python train.py --n_layer=18 --d_model=256 --n_head=8 --n_kv_head=1 --head_dim=32 --d_mlp=896 --vocab_size=4231 --activation="squared_relu" --norm="rmsnorm" --norm_place="pre" --norm_eps=1e-05 --positions="rope" --rope_base=10000.0 --rope_fraction=1.0 --qk_norm=false --attn_scale=0.177 --bias="none" --tie_embeddings=false --parallel_block=false --init="normal" --init_std_qkv=0.0493 --init_std_o=0.0 --init_std_up=0.0493 --init_std_down=0.0 --optimizer="soap_variant" --lr=0.0043 --lr_mult_qkv=0.4 --beta1=0.95 --beta2=0.95 --lr_head=0.0123 --grad_clip=1.0 --warmup_steps=200 --schedule="wsd" --decay_fraction=0.468 --decay_shape="linear" --final_lr_fraction=0.0 --batch_tokens=262144 --seq_len=256 --doc_mask=true --train_tokens=815000000 --steps=3109 --dataset="wikipedia_en"
Each number is 128 + 24 x the weight over its row's rms, rounded and kept within 0 to 255. Layers, rows and columns count from 0. The size above them is the row's rms in percent of the matrix's.

# layer 3 MLP down (transposed), 896x256, rms 0.133, rows 723-747, columns 0-63
size [ 87  95  99 103 104  96  99 100  96  98  79  97  91  94 102 101  94  90  93  99 104  97 102 102 103]
[[119 126 129  87 124 130 127 108  84 136 160 132 127 155 170 155 137 129 135 135 119 127 122  91 132 167 105 193 155 118 107 132 127 149 146 149 122 122 129 177 130  93  85 119 141 138 130 142 108  68 166 111  98 148 141 133 112 120 133 151 119 146 119 123]
 [146 120  69  92 110 128 117 104 154 121 106 135 136  76 111 157 142 174 128 153 137 112 169 133 123 133 124 138 156 152 131 135  76 133 118 144  83 161 108 115 109 173 192 141 138 160  92 100 184 143 143  69 166 140 120 123  84 135  96 144 133 141 174 113]
 [125 124 145 130 142 125 127 126 123 126  91 160 103 133 149 150 140 167 145 145 136  93 129 107 120 129 119  63 127  97 127  91 148 136 124 126 166 125 107 125 122 110 150  76 106 143 132 174 149 137  88 164  74 139 112 110 111 107 158 138 181 172  98 191]
 [163 125 126 121 134 169 142 114 144 185 137 139 137 136 130 119 158 144 131  88  97 134 130 110 128  85 133 146 128  97 186 126 109 114 114 120  90 126 115 182 123 114 159 168 113 153  95 110 146 132  99  99 120 162 149  89 103 137  42 159 120 126 157 128]
 [168 108 181  90 149 143 149 134 119 141 153 150  95 114 140 159 178 117 125 102 160 140 126 151 109 129  97 128 145 137 125 229 120  98 116 137 135 113 148 154 128 148 153 125 153 109 131 127 132  87 141 143 125  90 148 156 122 138 145 158 144 162 181 148]
 [136 113  53 130 117 148  75 111  96 140 110 145 175 120 112  94 115 153 136 109 147 122 148 135 136 155 110 143 170 124 153 139 133 153 112 139 131 120  97 134 139 119 109  87 114  83 121 138 124 176 121 135  99 115 113 125 138 132 135 144 165 108 154 128]
 [129 108 105 140 141 133 132 155 134 181 178 126 144 128 138 121  94 154 145 103 125  94 120 114 126 130 111 131 175 133 100 110 122 162 162 131 194 136 121 105 129 146  91 115 147 164 143 145 153 177 124 116  98 151 131 165 131 147  85 121 139 131  99 192]
 [107 104 110 144 117 141 140 158 103 117 121 104 127 130 161 123 120  92 128 112 123 159 110 129 107 143 119  96 127  86  95 114  81 137 148 153 138 190 159 125 133 167 173 118 152 120 141 164 125 117 123 178 109 119 134 160 141  87 116 129 109 134 160 136]
 [129 128 154 128 153 104 143 153 108  78 153 135 143 125 154 120  85 124 168 138 107 135 136 138 124 139 164 125 101 141 105 146 123 128 157 133  98 143 104 102 114 137 114 138  50  77  94  96  92 155 111 150 112 119  63 155 125 140 130 142 138 134 164  85]
 [121 124 107 118 150 120 180 136  95 144 146 110 137 147 125 159 129 109 133 143 159 107 144 100 114 100 135 167  79 107 199  89 136 121 119 187 134 117  80 110 101 138 154 152 136 169 146 115 142 147 108 118 163  81 124  75 138  96  99 165 157 148 110 152]
 [182 127 113 137 103 103 145 132 106 104 100 124 128 146 146 119 127 104 111 143  84 103 162 136 116 131 143 100 117 155 132 142  86 102 158 131 149  90 116 135 162 127 138 129 113 147 114 147 128 103 148 159 111 128 124 156  96 110 149 110 155  85 147 134]
 [ 97 158 167 119 103 182 130 110 132 134 100  99 130 118 150 146  75 121 108 162 156 123  91 151 137 103 179 154 115  82  89 139 121 127 167 152 157 195 180 132 104 133 129  99 112  99 166 151 119 126 117 103  83 138 142 113 141 113 164 100  90 110 152 168]
 [154  93 152 111 142 159 117 130  80 161 110 164  92 149 139 133 124 130 128 119 126 126 156 128 109 114 154 152 143  95 151 123 129 140 145 141 129 106 118 156 124  85 121 150 120  83 136  87 135 142 110 182 109 122 131 141 106 174 119 113 166  74 139 115]
 [157 172 132 129 113 157 163 126 146 141  92 140 164 122 168 169 138 167 159 138 140 177 124 118 158 114 161  96 121 141 140 156 130 169 133 138 124 101 152 138 152 150 128 138 123  80 111 139 127 131 103 137 100 138 123 108  91 123  88 101 115 146 132 130]
 [150 164 152 190 148 110 147 115 179 125 135 152  89 151 134 156 103 113 156 124 119 102 125 133  89 144 136 158 111 142 142 129 110  89 110  98 142 134 135 113 122 130 135 155  94 135 118 110 169 148 148 141 101 123 133 135 121 127 161 160 100  98 117 128]
 [139  87 154 160 140 127 149 129 151 121 163  94 126 109 144 153  99 103 128 123 143 106 133 123 113 112 120 157 121 157 130 112  95 137  82 117 164 141 129 171 105  82 163 158 134 147 183 116 123 130 139 170 139 135 116 125 134  99 116  92 109 121  94 166]
 [153 122  93 105 148 205 142 141  64 183 143 180  98 148 116 104 145 150 121 118 132  78 148 122 155  95 152 112 129 106 138 128 119 130 160 166 146 142 111 125 131 109 115 129 134 113 125 145 148 127 109 130  88 137 135 121 114 121 104 144 129 147  96 138]
 [ 90 135  97  94 117 121 182 174 169 145 122 135 175 125 147 159 131 126 189 138  90 111 109 112  99 122 140 111  98 125 148 104 102 121 134 137 135 116 149 173 115 119 146 144 106  88 132 110 111 138 144 113 163  84 165 138 144 106  94 150 135 128 116 125]
 [152  93 135 141 130  90 144 108 133  91 138 145 120 146 107 147 136 145 137 110 101 106 142 108 136 100 112 136 123 134 123 136 138 124 136 153 142 131 125 144 113  96 167 140 103 143 153 110 117 132 115 151 131 138  88 144 102 124 133 133 161 158 106 124]
 [124 140 114 127 128 141 139 140 152 112 122  90 138 130 146 124 123 148 111 149 185 174 121 139 149 133 159 119 125 127 129 135 117 137 107 151 152 163 117 150  96  97 164 122 135 146 107 117 141 135 124 166  86 104 156 162  96 130  88 174 123 116 136 107]
 [119  95  56 120 147  95 149 164 165 126  95  70 122 139 123 119 136  98 120 134 112 112 145 135 128 121 111 161 161 142 113 121 153 129 164 167 122 118 130 138 138  69 115 150 134 134 126 139  89 131 146 162 128 129  92 133 133 153 155 118 112  98 130 130]
 [151 106 101 154 147 123  94 188 179 113 124 114 143 129 103 102 130  83 129 139 125 126 139 122 136  81 136 179 160 111 113  70 174 128  88 138 118 123 138 155 126 158 124 108 131 117 124 168  90 159 147 107 107 156  99 143 103 121 168 113 174  85 141 107]
 [ 99 131 116 119 147 123 103 154 114 119 111 139 124 120  53 159 100 146 111 140 174 139 127 104 120 165 167 138 175 137  84 145 130 136 151 132 120  96 146 148 129 121 122 140 172 154 117 126 134 131 112 138 131  93 125 143 149 185  86 114 175 171 141 147]
 [150 109  94 111 133 125 110  77 176 168 136 147  96 154  84 103 167 126 156 128 112 144 116  96 104 155 160 139 119 119 124 152 168 120  94 144 129 120 194 165 171 135 103 107 135 149 140 140 116 166 101 169 143 149 102  92 123 125 107 161 143 143 155  69]
 [113 109 135 128 122 113 162 110 150 108 105 101 166 142 102 137 119 109 122 111  90 102 114 123 118 133 125 163 117 113 112 113 122 117  97 114 173 162 136 135 159 125 169 107 129 139  89  97 137 147  95 126 167 127 121 102 139 118 137 122 174 165 159 119]]
# layer 3 MLP up, 896x256, rms 0.136, rows 724-747, columns 0-63
size [ 89  99 104 105  94 101 105  95 100  87  95  96  99 102 100  90 101  98 106 102 102 106  98  99]
[[105 178 130 120 108 121 130 116 100 106 134 122 165 139 111 141 103 131 148 145 115 136 113 115 138 156 128  86 141 120 132 139 113 118 123  89 154 122 137 160 119 142 149 111 140 104 122 153 131  79 123 144 119 115 155  95 158 143 117 123 155 118 126 109]
 [135  90 149 124 106 122  99 101 132  97 164 154 134 113 136 101 105 119 121 154 149 116 134 110  85 145 115 129 141 133 143 130  82 138 188 109 133 130 104 149 124 150 104 172 120 165  95 138  66 149 171 121 176  99  88 114  57 103 151 139  63 121 105 115]
 [ 90 132 115 143 108  85 122 153 162 156 131 120 140 151 178 112 123 136 119 102 124 103 128 101 145 135 199  92 106  99 121  99  90 144 138 162  85  94 121 101  97 136 128 113 171 103 164 133 114 165 116 100 147 134 120 125 133 126 138 121 109 110 139 128]
 [132 139 133 134 120  81 130 102 137  93  82 167 111 153 134 146 101 144 135 142 100 147  78 134  92 101 162  97 149 148 108  95 108 131 118  71 138 146 124 105 106 125 122 130 140 179 146 123  77 124 108 163 141 137 119 111 155 117 106  79 123 111 106  77]
 [ 87 141 120 109 134 127 102 126 151 138 135 122 103  78 119  96 142 146 141 131  91 147 127 138 138  99 110 108 138 127 138 135 130 143 131  99  93 128 124 157 140 158 143 144 125 108 160 173 110 156 119 122 101 122 149 134  94 141  97 126 128 178 166  84]
 [146 105 165 109 178 106 144 115 123 138 142 108 123 136 122  95 121 105 115 124 128 122 133 178 149 127 120 126 174 131 100 146 101 159 109 102 118 124 134 156  98  93 183 140 159 189 155 147 121 135 129  85 143 177 110 116 118 128 104 132 126 139  93 134]
 [165 121 137  74 105 140 141 133  99 141 119 145 104 109 122 132 147 111 113  88 145 142 135 123  95  97 132 137 111 149 155 128 144 110 126 179  88 208 164 128  93 148 153 123 156 117 117 114 151 142 117 167 173 137 116 123  94 151 143 174 133 131 112 109]
 [119 132 116  90 156 138 147 118 104 136 120 135 127 132 157 188 127 119  83  83 125 141 149 143 163 122 199 136 141 158 112 143 121 102 105 135 124 102 136  60  95 140 141 111 120 111 118 100 146 119 118 162 173 177 110 109 115 145 105 106 109 114 101 136]
 [136 127 123 139 134 135  76 124 142  68 153 133 159  79 115 150 158 162 138 100 130  80 106 123 139 126 113 114 146 157 108 115 123 153 107 128 108  63 109 154 144 120 123  97 141 154 124 135 136 133 118 109 136 100  98 118 163 130 153 133 143  86 127  68]
 [ 79 115 169 136 139 144 149 162 136 126 157 106 162 122  82 138 134 122 153 115 150 119 167 152 155 131 121  95 127 103 105 121 114 101  98 135 137 112 128 138 170 149 106 196 110 146 134 164 146 125 141 132 140 141 100 101 113 121 142 182 147 159 153 110]
 [137 141 121 105 110 138  78 131 158 134 112 154 106 119  94 101 141  91 154  80 104 132 162  90 136  92 123 165 152 129 176 121 105 133 129 112 161 158 114 165 119 131 112 132 130 142 115 123 122 134 150 155 121 108 138 124 136 101 107 162 112 106 120 139]
 [146  93 115 163 141 121 146 133 136 116 121 149 114 129 146 121 111 130 145 115  98 120 128 122 141 112 128 143 126  80 141 121 148 126 115 220 127 105 113 162 125 129 150 162 130 118 140  97 145 162 100 114 107 106 115 130  96 105 115  99 122  94 140 132]
 [110 119 169 154 110 134  88 126 132 122 144 143  93 127  82  95 166 154  93 142 131 128 155 137 153 124  98  62 136 125 121  97 146 120 145 100 112 125 117 121 148 118  97 169 148 168 111 163 128 144 166 152 119 140 144 160 153 131 138  98 100 134  98 108]
 [152 111 194 117 147 137 123 116 167 140 171  95 123 169  92 137 111 136 110  92 161 124 101 114 121 133 115 146 139 151 107 124 111  92 174 132 131 130 131 142 102 126 109 131 121 116 163 153 142 107 131  97 131 117 116 111 108 132 169 103 151 141 107 115]
 [ 84  98 103 133 123  99 164 152  91 147 119 155 125 134 152 117  94 101 118 167  51 164 112 141 169 115  84 110 129 120 162 157 123 136 152  86 130 118 133 146 128 112 131 164 124 117 113 117  75 117 141 107 129 143 109 110 134 131 132 166 127 135 134 128]
 [ 78  90 113 115 149  67 109 152 110 108 130 120 124  89 120 115  90 132 138 115 129 135 131 115 113 131 113 110  98 164 105 132 133 112 119 137 125 135 128 152  97 187 141 138 129 163  74 125  96 125 156 119 157  99 102 142 124 128 139 134 118 117 136 136]
 [123 167  98 128 145 158 151 156 150 150 122 147 120 139 131 158 144 140 145  98 106 120 192 101  90 108 138 132  95 139 114 141 116 172 154 127 179 121 120 105 122 152 127 160 158 126 161 110 184  78 113 107 112 155 121  80 124 151 144 139 169 116 113 112]
 [120 146 132 110  95 115 130 126  98 129  79 109 153 130 134 122 121 148 120 134 132 151 116 163 119 136 163 111 133 157 170 120 134 112 133 136 108 135 121 101 151 141 101 104 143 107 122 170 109 104 105 158 183 105 163 113 115 166 152 122 111 107 111 126]
 [103  99 127 124 130 119 104  99 134 164 141 141 126 107 114 143 183  96 137 130 110 119  88 126 151 124 118 104 134 156 125 145 132 178 133 127 131 119 122 176 158 112 116 136  95 127 129 110  86 143 117  92 147 156 140 133 145 156 145 130 156 143 129 102]
 [136 119 101 104 120 133 124 109 145 157 113 118 144 129 119 112 142 118  85 138 135 149 144 128 143  99 151 141  84 174 104 140  96 127 104 141 129 124 110 127  89 134  99  79 138 127 120 108 120 165 128  83 139 121 122 103 115 121 152  84 146 155 110 160]
 [ 90 171 145 135  90 128 128  89  96 166 180 101 128 109 111 116  97 161 141 131 149 118 100 136 120 136 136 107  70 146 108 141 141 164 147 152 133 138 157 123 166 108 147 121 129 147 127  91 148 116 116 121 177 133 140 142 157 120 122 159 108 133 112 148]
 [125 118 142 136 117 170 115 147 105 144 148 145 142 107 109 100  81 153 145 180 127 123 154 112 114 133 113 149 158 142 175 130 204 139 111  87 160 117 126 157 135 136 136 104 152 140  96 160 134 120 161 120 133 145 128 134 157 145 143  87 157 135 155 141]
 [169 109 122 127 130 118 191 126 181 128 125  67  97 113 130 113 123 170 131 103  56 115 150 111 136 133 167 174 185 133 110 144 117 123 162 118 107 120 167 145 111 123 150 138 131 122 126 124 146 135  99 158 125 133 141 123 131  94 145 172 129 144 120 124]
 [143 122  89 148 132 142 124 120 134 127 130 112 102 107 129  97 124 132 118 138 108  92 125 140 135 122 143  92 145 120 102 158 127 139  89 131 108  66 128 107 106 101 154 146 139 107 134 103 189 151 164  85 113 152 156 116 155 161 119 155 126 134 172 130]]